config.toml
head_dim = 32
norm_place = "pre"
positions = "learned"
init = "normal"
init_mimetic = 0.5
lr_head = 0.0105
schedule = "wsd"
Each number is 500 + 40 x the weight over its row's rms, rounded and kept within 0 to 999. Layers, rows and columns count from 0. Numbers have three digits each. The size before them is the row's rms in percent of the matrix's.

# layer 12 MLP up, 256x64, rms 0.443, rows 167-255, columns 0-63
104:497526452513464479474453505435516472529463462529502534515533464506439532525539504482440488484517525489476462452554501488492450445571504452584498577444502444578518532422545447550480558518565483
100:478472488576483511483447512529488505456553509491476570471528393477473516538550475415503427547454520445481406455526492540490514469519561546434496538494483516524503454498568469515555510490512534
105:448513525503415452475472590467497536434500447539542533503528501463495538488485530508492503467479541475435493510527456490441442523537484570587486467538486549523500482462515489424538454543581551
098:496548494486442488458488443472476598550439546514419536447521463497494477519432508476489496480427465566544449422534492508539562508488495542502515524496538461446529451480487497561448535485546453
092:442496468466469532515486497529531498509496502524471552511520489485463579428561494518492511457500498520449504563460478497418443450534474492493423449432513554528430532537538483571588493439541533
080:482423469492488498438495498537460413487586506485476468602483514496508543559497513496532473514510506478448532471486433522549502488512547437487546513496469454540540481407532515504522430528587470
105:460512487523449478484499518476508577534483517488470446521468523413538506501456526460487420626504486492548483505411468512495511507490517584529543509475510556512489400498519527467533541495566481
102:506558465523497491407510527559421480553553506502537515532566518508451556441434499528450495509421495529456496546525515427494567527507462479550521539534498574471480522532455439508547518472517493
107:491535534424523614480498501431471427552500473520562433596502485491524513498478483477478492473515577534494459418491544482489470526555509502495496560495509429444489448531479468482498486481487445
096:525552419432495532443459509534492510519516487506454550514558516540527485530459556495511428543531455509458555500458492482515489553462400590603481469488518560452527503483477489512521544508525506
099:491590449525465398478447517521510548440472521467460514470493474461508506470496535533463477495484559434455419514480476551473524542465513556570464547465424497534526548442477496520492497516566518
104:505542503525508467526470463567523485416480477527538542457474476432501406455514522507536524511520524526538455468496542512484475530574482571514474500481442529400504500474569452546418509483479561
097:427522422535504427519513538546488476484480459447539541417504506507446517452526549463496516542558462497476461543501551511549515562600505450544475461444420500468484506517451470504492540526493526
097:477462502513420443519452452511446521475514530554460504487475442438541496497562514487528487549561458491586529558471436550490461474582477524503457499507530498554565424506498476540488447515447498
104:542468505517486572589431512548501480509515479483477484446548460526474485520459568568444513469478601438481472502529509508430493500494470517497441549459475477525541564550527478557467491573508470
102:596575553490523478461467481559528524545483518479430517494530466516546497480504505552446457485448526553508448457432473535495526466506452422569489460514545485483583508453528502469496497452436468
092:456506550498499422431458470504429471492467435497476523471483567458512494541475501443474492593529476494515464516544560489511559455532456496534462541573522433554534511464546479519485451484442553
100:517481524513397441516508550487513432486533453493519520466520482518526493451524525508546504463509494573484493424538496470473614537522566445536536428462467533477525501551482510526494526520596534
104:455466510416440453499491538477564451464416488498509536491594558521492519525508485518547515494507515483442458502524445502455520474494529485518466586451457471566523513520422444524532523506452435
088:499457478515448567503469504569440488569441500534475495454508513495529507482497473481456509489401494599497502487508487491492495523518478619438497567518559486577493533478436547510457537487530500
098:479438521481441477488472549493456445474458528475532470486519513505468441525525509443531491499528514519638515512487518440554572514515503478491497551437455547544514476514532476464423522583448460
101:462522476514510560525471512477541494539512530460487460486595426527362465535502471517438506487478562566532458498473473442454437571507562480516495499499526464489458464475518513505475462468540534
094:445605494513487491492449532471502447456532545489537472449478468484526460562491513443505480567469537521516516426553419466520527571491452480414521538476504551479536461527544469530487566472507515
092:517562559503458420477538556461430469513468588441449516449482510525506460458465513531450471491466475513532485445459534481496478466585496435484461512491514487562534437560493517438462488552501520
104:447492549524484452507544571508444465519541493404487502482518451508485500562446470453472518453468565556563486430504457484479454462545544455538438564477519539462517458514430482519451511509530478
102:509466520499492513560480472547399469531426503518423455477517523520508486444459405560462467478563492510478499566492531532501540520574564559526501487457462465556505456540503450507496458498481550
098:477462505575466522411457486464480501465425578475414445522538467528488454562463536524504486466464578510509487491460481515505513552564449481503504443499546490471505545576497445495468465534452497
092:492465510527538492547469524498449509528573594495531552514477500510449516443497485525455559446505468472450531512495484430507572539481446524459432473559518547555470523577505417468546531475532505
103:477562535530454499526433456532495447495497541483560511450478416434460579463510575522525480529499589433520485543429467481512419487547528470550491510522486542456485480559528519488473486488505490
089:533477528507468432561587515468513485458464474462539568525452492518494456477533538499416442478522473517539488391466565493481516493549472480442436503465425441503514506477531521472527480505433494
095:441470453570529513544461462447505425521577550514510448498487503485523528470539521523475530496547542586462514545445481495491468558592515510512428502487485502556535488469513484600527479503459542
105:456471492550477416510431572463545429471457540524415523525526529494510467464500498535483468479518496497531458552510542572474560516611481490489477568490401475476498512521492534457494512506519498
084:537500524477467475469544585541509473476403495493535589510511453451496497523521616580506462509494496488505471477483558515416495496505502484560437512459476491472530443484482554446525550486495541
099:541553481452536487476455493573399526471474469457546495543500459390493519456534464492590409454469479474531562491486511508490522566528471537486439493473468515513500513482448461491492518450513496
091:463471533485539445470518501475445506472533470476557576464527479510515536533593479564593487520490530469443484438473520522480560520480499478555501488507505556394525518541552513530437485505462559
108:502517551525431517481506493516510428560534366447419505446488466480524461524535500545490533474562485523592509514511462469432483499508527499515537491484514529516503473546467516551460544481564559
101:512505494488477536464488514503477469477415461526495489439474401462553460531420460524505459535499503566559542504407508485542538472477461447535532554395520517508464435550497502524492493521495472
090:502468476503536429504515482572433476488479461513468479492478522490474542499441537562586517489524584533516456495532511516556468527573396485507538448500475502463488509499449411540510445501536443
087:535526574500458520437476490473592575412535464469475534540597542461475532450538526568511465496540523526453549526547500453528471484489521524486483545525470466506484480466501533521467510454437452
105:522542508473527590533434434514477509512595561471437536542459432467623478503457502521501520473455489511537475419512512521488530502435501506519502476468477453468478455525482546504469526531521537
114:549486550466386453577458597536495478471517526474497452516469516499498551545483544470503491518511528450570512463514462524526480527560515442546484469478505555553479490572494457474578506468536509
103:479516509491468536520510520553464521520479438489487574472542475438503519498496512467535532530540433536505499474510507540410536396489485588511521553606502541510509432476554455550546503472491466
109:456529532534448532413433501513497515521553505521500520486453496599501525521501520513525450464513458490512460522442498451483471473544430475534545456515484473495455512509492515483529483483624617
090:483560475527522445413416540510506475506509510515474551554552476517432506514419462480378521521483539516535555496514502482497511541477499462499543498499534547468545587561569507512475536497502488
096:424405467562444481488470474532507562451502432570467516490499482556530529521546495559502499560524443467540500506488498543459469571444507523550509466430467508424512506503469492539484567488514473
091:472471491453544470454426485506473496545494520473462478524535516501482505483458506499479488416422475481527494521441461485581505579577496541554500487547522531415554571501450424545459490502467531
088:441450535580456535490462503443526509505521478488537507486558497453475473538490508495495534483499580584514458498495430461515450460499478406452546557446474494480497547484451563553482552465530557
097:497468501514474500565485427469489541570521412535517458484483506487451510553511522494511468487503496516412468493426531483411443497498552536466608446481458440515510502525511529508451485439507552
104:477469425523496455547456470552523539503444496557522494485531468530578541554588513500497423512479454453472489504519500444477475422490506547517571513551444520462478523504471528562430541472484451
099:432515549551558432524485520542470519432540491412478414523521534543511618527462509474477470444479532563513473523502522571505533479510482520477460536494463496493504504501499421472477509471521437
093:503527500418537505458537540503509450547478483404473465480530506536556520459530486564442541453524588532490487450556496455493533550414457519561511464458517492550536495504539576489469484481501536
110:456528573508479562527458476451446440551530462492528458548532554548453478462482572564391515509441511526487500509456484464470502499550508472478556533474462540411544494521496526497499458465530475
110:556463498456477519486474492562493518533487476451435443501546446541477530522514502491501457447510497473552461469442564558515503544508455474569429452478438431437503504534454565522441509556486550
092:470536505602502426452503527518437517576507485454541459480465499466519503526462547528587427519514499469490493448422496523496401546444491562494487533508518480512438467482522496483540521457539476
095:449496489587467502438458446466498442458515449539450493513521517475504504598484503483486517539556580545505506540437562487552564453535432452479516474492499472546460445530476449538507501501476542
101:437539526473530523523407490439498574503454438498490453533501524471560514470579542499514516540555553494508475466460474491505501523528397474539565485474508516483486466477425426466471473463553507
099:430520454428494480514482496524471501453448541490533564519515436434413465515468524577477504531475514530478485487590555507492556501445532525486507513469447514511513502517517432538611500517520450
093:539522535529490467490396497506529484449408480428442533467476490570452519505446489460463483473562480563472507550571494474517535489494508508519487569510505502525582542545486568575490466506511498
092:497508548490533506496504526539461482447512508459511547494545404496585494483561476473424576477543554539528485449513568540447482567538554453499511469483499444491521534473469468433460513497424491
098:505552526470499543541457467645494529515550444498475528487515521547495535574437586539484504491412461546522445484513493494486524471480514462527456510408445467515536535478508497494516481495512534
102:487478522502488405544472479442551523506576509493509435501553525504582517497479523551481512461521488490462449438489448476503479529503529573546514549521538510516432625496500504513444513446495442
097:493556468570435519471452484470517586506461512429485506511522491431507524527453552457481495462522500457520504534461457443508465528497484518527465505472415518498492458512481594400558488509429531
107:505481508435436595433483482522432479447540527514489507458517506464525516481573501512489498468503533453578534544396424495480492488522470552529496532472491466511522508506472494592451545495483569
097:520531592456432486449483473504487507531432469524461550495491559539515500447366498531495510453489592481500468495450499441512531461522536524548510529501434452527527548523512510513458495439507485
096:463574553486421511443524531506448454511492541510516418493478449533484536563517417565461518486527525472540491501513469435463509469535492513427551532517439459545503450500562511554472502479561484
093:459454472488524445425536514577485467498591457418488503525468446538482481480416535428457501459541539495485497428522498461543502562501470476489485466541458489492501506497480577498470516473415486
094:553492434443461447493514435523509504596528514429469511451533492514514528527418544465474450549514492466559519417526443525492476550527489442488538490503491579474466466516484500542450488433485471
107:506516486467529478469509498486536503564510559439424490503578449452526482408417540492509514527526500584478478477424584430490476563434542514488546486496536495459510508514485540498447493517469510
103:532563471523523510496411470512433455524508435468498474501511546471440502501463464562442453420473480418554519563495508501391500535457486572565485497489464501493514522549479507452489510478503511
103:499452482522459586477469450565487530480485471589471558484521523517406511492507500503496499494419433530537433558456461443540501468496461528568495479477475505459516530504507485582458538517499567
097:594487546429535493536477490517527530528436508465522519475483455521462460585451498497485485518515525452544430527450497501422471430491551520600513517564433472514532492533558482533485470491489471
111:507534471498572515464503492543516533514532497454447573546539495491514455516434492552456461519504490521503478510486467473512454439542458469456609548486484525515420482513514562420537506518444407
111:470487567508402479560451468523435545532517435493477484453497497527424541531467516585516438487456513461568501548459506474424490503509472481504496523488525507412585498456513479539496512501542504
095:581531461545545484529439531551435426489533505473527539495543442462483537444467490494487445501465530504549515538447503518487517494570452483462548538534439539467455456461504446506535527444584481
115:475509525437439528520508506505451448520492602417530484411514503490499452506472554572497541494491531471424507471443456436455441492449561526498481518515470522486476529535491555483473509503430549
096:504588565420442563486445501537441457536479437523517465557449493539459523527520456560486515467459489508477472492493509457478468423542571524467534539496489486518547488509549503528544418489507546
104:484534548472458452603466494530473576519472531525501509482487455501413485443497456489501439522489571572527472477476554449504523490514520507478493558572512475493446432417470496477507499545564507
098:461478495509447492436504474519446524550519426464474579486456435511529499539562485504531448514501480509473553533561531504407539540507470474458523556489582524590443466535476550482511479487476527
107:479501435486476499490495505521533420483511498495472535410560558491491565502485516457482471487493596506490506516454495459457477507544504507455432507414512490454541518513493566518616485450461436
107:520484461477491451486429496558508503524524468503482485542474462500518525548474583522495484480531523482577472504470561447471466551508515556540512494557524576472557423510436496545555418509592513
097:494494459511551567435485486479452509555515535503515534477479541486596492486514510482467442550440460493455517419414408455524463507518503527493510506507435460491529505515495442563434570501523474
087:452532519483475478557566450550482433502504437501501549432562533483521508524510516517456480484471452455484454430491506487464516524492467527577478435514511533436600408536526538469491538476498536
094:464551459528549447413453477517538502502399441512543494470502504502521468497520549466500495486548455589440433502515545507564474473497514514532482445502438508595519496481471464470449486492481560
098:534568501501493479513510421477466490553522508555507498441557535425467493533505517507480504570427530485525524447531451481522425492499469585535440466509480405490490455458515515513519563476580485
090:505493462507506449506502451399496485494530475532518527542561414510562508492548523449467568440509481428520492553547459424481494532497483507580519420492485488573512513502518454543530565476514515
097:509419486518561544507479523549509505454551515480546538549516550498523581537461489569521456471534498500434427535502456527528427500502452476527515450507482409440491440512511477499544529433543472
091:454482481528481470563503467495517494437501528480523513583502561447516564575439516509472492540562531464521520519420486541448452578456499508563526453514430515499451564536526490492484580486520505
109:409475551497486476471481465440512463578528514464560502516499429516419528491537488477563499408527514491494544483579478441516543522563445536457565544510472523479501529525505427478485538494501505
090:541469442405420493505444490520496509541490502524493560517406552513551545508544470522494500482491540541550474594541458491556496561510434565463502520526496510539502534437541524468532503506511551
# layer 12 MLP down (transposed), 256x64, rms 0.234, rows 167-255, columns 0-63
096:512434494466467499444531510502561516480507555528515454529503514529481481507522549473560511595472483586510595438472508452484483459511473523523544515506512548468508469414466541495528388458493469
101:445545554471470484507552504458486538488493535431461500514541485495491523468485526540511453442483524543452556466517456461459487578448467498491555494526490447522503501473483553474511621619500467
089:463552422440541479467529449528532455530532491444415506516543424535484474497543550473536477505498474532515548436487510520532461510483524512424498555497471429551490525553505534555450556552445501
089:525474544489451523551469486559472533465425467536413559476512514438453507497524529497539438572473493494539480515476526492544515541503497491494449554515517424503473441550512479613533493435461479
090:536520552488522448526433552498495536451402469480498467516526505451548487510543465472466449535503464540570477502508564547545543472503480557599492406487508496537480485539455476456453534544488531
073:524499495476525471466391525548494473539518481455565471455494548506571565450585506504437458484489489536515497526504484466525479484560452550476531518484405508514473565482571488473498449571488507
109:543455495504544493517503510520466465433532549509528548587477407517453502412545499517464469457534463453500427524538519518505516514498492496536529529567424488554479452467544474456540509426560484
102:553459544485459526484492515511437521480518392506480425487495433539540499540474496482540503505506511568486511481549516503609496514478455574500619456495511479520442487485479466521432508487458500
096:433504461474490535512514515547430502496546570518523565480495457465484458475595528505497444545454493539478466543499475533513563486520500515418506433516438476491524510403526471452544509582534498
107:481448534477492518478423481473510618469514538493521450543445426445495548515481505483541521429534483567497467530550506528502562448476508459447525454560503478466506514584502470563480540503465502
087:441456455514450457546491543554463494514487511466436541578505537500555446463544531587533472527488422508506503444501524453492576468429537477519487539552477434466520538539492543491537528452497480
099:526510481533521495462585465492516527539537546509496551480430539468430564528480521463455517527542494510497453539535460427532450468469522521434486493402521484534598463561495430484488505502534530
093:483505475434481495468638456467489466510559518542523597552512508508385444471482520505488544563482488495487505474551467471506498461528500477472455477537534491489457500532483525561533547439513492
099:490462424551497507493439496519518591493521388477463505525413491497458439521485528489547555503509532481499445490575454534535431495461542492534461532523531534499524528485496445508585494549479512
103:522468511539476469522531520436466480523502492509464541524469460530523561484429439504483426435550525534525430533531540504550533557437516502489515495509434482514575553484550517423426458541456535
098:583461471534518493480606464516523533492481570455551527496544512470541486477477550458517502452495446519440468474538538457505504516444512516573497514527498511482439510454453524420419548448554513
104:477441532516522495542393428448496454485496498535557481482492483493450508476510494500509536506607536452519469488476498552511448589457500379501512512548558531528512545523537534524476476474519482
110:481458536496485452483516404496575535533585533518567473493446465454572502464468507485546405558469572509521470478499491494513573470505481492524554501505502490515444529537439502463532516424493504
109:535487508452465502479495513491468494538491461474544455491488434557547435492515554520507485414524488492509536495420490579526457535568469542475501463564531570563490534463518522516572514471429427
093:517519510537548461497450625527531503488524450419545485565487444535481445541455534450524462463538502485496477549511491488472490554483552512468507504573480507452443456566463487472570461543486498
102:547478549453422520482487484495557449447508473503515499485560479480486476516514464558464560519467511539491481510510464505535503433548427511451494510471619531495483479428469519517508524629504524
100:500469488549475494419515439535435516485477490461450517541470526508537567481482527578542514575539474436484473490522549523574493481426454479473539582526460465524472488473502495506470563482469582
092:493457523442495495492516632519478558515503424571475486537539521568520487469520488417479510515561564476460485491425504528476471456481471532548454429498568475521516549486501469476464534506519509
095:537453514484518476495544568529528474577496504503555510435556516436437453551531456407534496481502487564483445497507484471499476462459494531493519432483577454510523581538529533474421490488528528
096:466514482464575444522485488505496529514430525514462525509484507484534436437507535518492524450464556466544410540564516468452526539518469438539568543495540452407496494480537546466444527527564504
105:456517501488470486515455512524619486490489472457530524527502544518441513540499533464520452466453447468474565473392525536494504490538554467538513493499524511471542481481610559554490483483473420
104:524496591430536487502453529484503491514519461529553503483456477482446568501557481453484549506525490519491571474483497521562439422485520495521578506468513522434532444609475494481446501488504435
088:481508511472466460476486524596415532527505514498477460486477537477539470560601477524469451510452539576545479472543534524457472517512456576442500445567456490550562495466485460503467527470473511
124:519507472518438519528512553434505471488467530442522544513459461527526532536517456533457584529519554486530437512534437557469471459468477529514434465558503480487481543547519485430579547480408513
086:534505450471497467470718521508477488488516532508447508472580475473502473495498506516566520480485513509475426454568480484487501487503498514591509493517521532464494482477514479502480492491495502
088:562511510529495465553486505465480527519459469436454456507457560515477484541432534503490515532455493486504447429587532481548560434521583479529487486544452470508436458458502525464534512578523557
111:530457516518454465494537579509440472500484457493541523511497515533530544475475474475483477576531437505528482449536585477558497562507565517443489407462536558470544522500511504454440432439480516
082:514481495534521511577662477523513496460504491494446461512515563506529477495509490468481530506512516499468459547475461491523497458455521496606506533455522549476461495438497480576468423456522464
087:445516437509419492547475473477565447443523492505497491441468541533510533488514482563461502536481569486436671448553486483522505473490529479449507524505471460497479484493543524529513505514499506
089:502577591492534483479457440490509493502461506522542423512439487484496508472560448499506522452507422570523426512495477474525508499569477529535554490405440526513526471504543475581529487516522464
108:472494489455514458551444568444489461524577546490573422528549561497544485456470469506462476516503443548523486505460477384514597525519507501507483546471471513532500473531515517441516547504493466
097:508550400460482534474529492526475526462550507504532488513571464529530535525481419446467533467496469410424533508445474488482477478553559537507503437512483464539534535479483489481582561553540485
086:461505437479432479464569591486437466477569572522486483541555462529461484521487474488435494559473524431477548518503527495496532551498525472475526500524524503549454473395522565485518504462539503
089:495469524465470500476447448567500551509507492538463497552495472449510538514498524497579413548471484515574457418511535458458563434482456484536554489494536448469537535405535527489549505525468512
102:484472450438506455511478432526504499473431484509531537555475498495431483568489469466473526482567483536461563485521441497494469546511482424538475554504591482497441552604536534512522482484545499
102:521474543485530551479488484465501508472543496494447565538484507503489522462457545511546467438556529496540514504480484471513508412545469503397521555454468519533474567431589437431522521498567499
094:478474487474498537479493451508520552490478455538491412549526501596399507520486537507477496495523521481524528555510529480541410605564507468418469505483505492512452511566494498507414501510513500
119:487521537452491435450577540448532418466521526489539552451493500486447551529515467492476530526491466536472530493409516513452530489529508473475434414487610490502509534488542511509547513576488505
091:586536452428479409522533487475509477460531545516545488508463550504553469541561483499540496513507499529443562475474406480548533468515530493467523520497425560505446508546541520503463551474433473
090:507509486516514552500486461499510487523506489528569524533523566480425478471549438533470471464520496548413518466478475497579496418509556488498403441502540533485547490449573492550567486469486450
096:539512503545546554502542565546462576480577551485528541449580490522482446485542508462500557427487438459494510484502531486439447536499476477535569442474483477529468494508496502463429497435535469
093:510528482465495552488469574492481464575457538516481474491441465482552507502486524426431518510577515484545490511485558542486476483433496504491518467544469495518546492525448403507423495612504543
099:564488487511514484549488504555486493436595534539505545527460498477406489444458440469493536478575476515519434495446497476504503545529524485445552511480399503503478549510440526539443559501519509
105:513489482519524470452497545551528483421406491500474529505460582524523449524455473545495501511489511585555494494514503524552500407503491471436461501511585545511492540455479508550515445476438567
093:456442537470509534545503541503514506538534514556463513502482500505564431452520512468551501489496478543492516574465397510445567460540514483520510485555536458467538505416432453533558501492415486
085:488462494539447502532592488506523513554493553469489514461511525422472507573421522481572487516460449502402526572488468488529468503482506559529532533541516499441478447425454478469539484531488535
130:488426501500491551481515472455520556469465486480521513482480513520509423502560429485468489501468488505470569530479517542431452426538543550444528563428515511476506522549504498523535446592577543
115:530507483529540515496548466522506543517424503453479420491549487558449519564466541506496429423522518503485440443487520486515488485496515531572517556527523526482497513531502473479359522546550455
087:525538522406573582513501480418444476472525530550480539446539491513546512441524513505528515500541543498525512569526476457483508397561510553483506461426462468486510491487473481470510437467522465
082:495545502543515495531454484528508448469494496493497540458514449628538473510506529510434512458465481473502515432482571465443516499449495516470506553516512527522482447453610534526477465605490512
106:442529464526495452520607517541477493460447469508552535487490477517557509488549529543441509502519547561450572500511530467512438448436505474481470511485487501486551469508583578492505465458425456
105:464536443550481494457555545564496528474560492475492515545514527548575494553455454460460468468453450533542469511535522469451472461503545514408515418527534481484517511466520526488491609544468493
098:546462560483495499520550454456493473533604544503526559489505499508513468506525540570521546493470526524447432493513547500515474473546480501482485409512472480490411437472530428451578526456523468
085:513457529539559473554427447486498479523462451525493518499502530424539593452483538561526501476483549469522488522469447463512504558442470537570575449477486485461443478449560503531521491442538512
103:484494497505499494526504515423459536545547443486479485528461486510547411506555465483550518491499461522520434433518542574565459482511495564546476411562493538550507525483551449488459509417527484
111:378558527522499483526471531573489515517515459442483543499442502533516477405523505513424473487574502470507513563556417479457473514531471517448529487571514480521498469494476516505484537552500556
093:479496484427484502503501479503482457519593510503457515467520498584483434563563500519461476524507512551518575536497598556534448529463466456488464494483530512536428487529439537483522444516421528
097:537521438507508496491500460431593540444451428554571579499515509519431497481444534471506455475494522478485556464497463445552502523497523559502539494474559482504539530424524526506532458550504444
100:469574466473537475496560470470503494505561525487598527543490480479462499502612493451454485501541464520520445453456474502493466501487446493449479576455509453486496501609512528509573455477512494
098:424526497513521533514522504506577578528384441456512511467527454537464492503494494539475464554563561509446486477478470447470436536450502500488541514496545514508549511497470523579540422530508466
083:555564464466504490551606534442475451496500515500479509519527509489540550502505444508545496550513472460517475520510508555479516526545504478503513457500531486525540437369476509468400473464542434
083:490463508545464509524517472473503572488460497584448487498510543482534526486512478490481510524460520568439503569437548497539569459507547470520443482497580461503480522382446441478515540455503544
100:526533523520523535498481517462473494486444488492503546535501559489416442492558520448570492482493475385511472558462445570451500516509510539561498399468518537503488551461512444486460479538543527
103:517472519465470503536585471526456472533557524499500488524518513470538432550543603551484487540462506582456533456414523447523483437492466428500505561525549482487476459463526437519475516465494521
112:523451431537506573547489579508460500523433551454503502471458475478464494465503564508506483438527450414451513488540437467507503559526539546507503556476501462512492518479554505455601488460526542
089:525482470459537436495484413583490478517479469498492589454438506489510479541515516553527478502515517550514505470513467403558521517540516561486451486556444454501548497551549494468454525470412511
121:456585536418516552524488478465471456522568509517543519479464514584548488509451527538495425465512560452456600517463538489523507463521464469502540546466504487472510459452533494448540453445519506
129:569564439465517515541473547501488468495520532446544477428485470537500532590483490464504492499500421491494499541531470548458553479449504550542472384470509529545544523422509525485510472469529449
090:472455486484462459550454543487461500493493585575511569508524561484467556512529509515439578511491460500477576497464479426516518422503533565542469482479522490523457474479494506462443571496461440
105:493519503469465482537512559500543405466504504470506555520461506560508448437465535471530532510519491508529472452504469480518490619493408516578520449494471480509483477617533468456506468515482531
103:444454534479521486447533448485518578520524475525528541489587473449401521498525561422486506421506476530522480438429528533459484530545554509527492532518508454484485581496510502480509556454487521
107:444453587498457489584455492504508531531500491473544529471458536543483472541450468515540539563524523487507482463510527487514497530581496502495490535454478527521435432360484479536493508542449541
118:545537495485505482487489497470547487549432538535503401525483535453436551525508473510489472581550459537575405512530478475544481517540580524519442464461495516510546478487520469448481445443538505
091:480464467467545526525460468533474450495521572516478504504453404549519474459501465554589581489490474561518510500508568528454482510478469495532517448578453475558485523467524486514495427550428498
112:557529499581489558437479565472483484561499473480484517479474485467496418506594464545482543503530448522498494491435523574520542502480404474565418495521462485516480506449464501540530483542502513
097:460506423479491451476447626528507548512437467502466527459545490493467479554498537541478533476549470494516491520530542565476479485548457495462487470552544428558494549417526530486479466562494487
090:439437590446469542536601489522544424459524484489484464560435516528505527466512529511481444517503479468438493530495577530528487477531481449493545478527506459559530521491560511511490446444542463
097:566441470479539532573423450483519560420514413469519576480450588500491577551485453549490482540514539517483485484498505482497479508518471482462472508462488417477476506503562546529531506483507513
086:442499557559529540439519498515568488426478422464516513540432455518508507547471530511487445491568521469465567562436515520495543540500476452483511501529468568516525536409500447469461498531496476
081:472508541537479486525469418532533531518492517512515487465460536456502434571424461590508461481488528553516528494510608543490521513497473529501461588491418521516488489449536460449472481555453515
105:579536536538542513526437467505509486468474451567462526616529509578549514480507495491541532480484514457540557442539470488472481492478524492498417524475507523538452471423501462495442441444476517
085:473454511538484523475548571550518506535484475478507494514559447520488453465597538514448501542490495531505527432549537482514463496573441454397431453462546433497525462519504500493504472470560537
111:502494528458480486539398532529458452468466541453467514502505544459476545467560504511497455539519445563534525529502576565476537513518538505534486442598432460521497469475542476453497457529429474
096:462516488481580575507504519498456510464443487477457510581474454478465529466525502492524532466541529498489419515566521538522486524483523504442534465479542486515472448578407493519548494529559398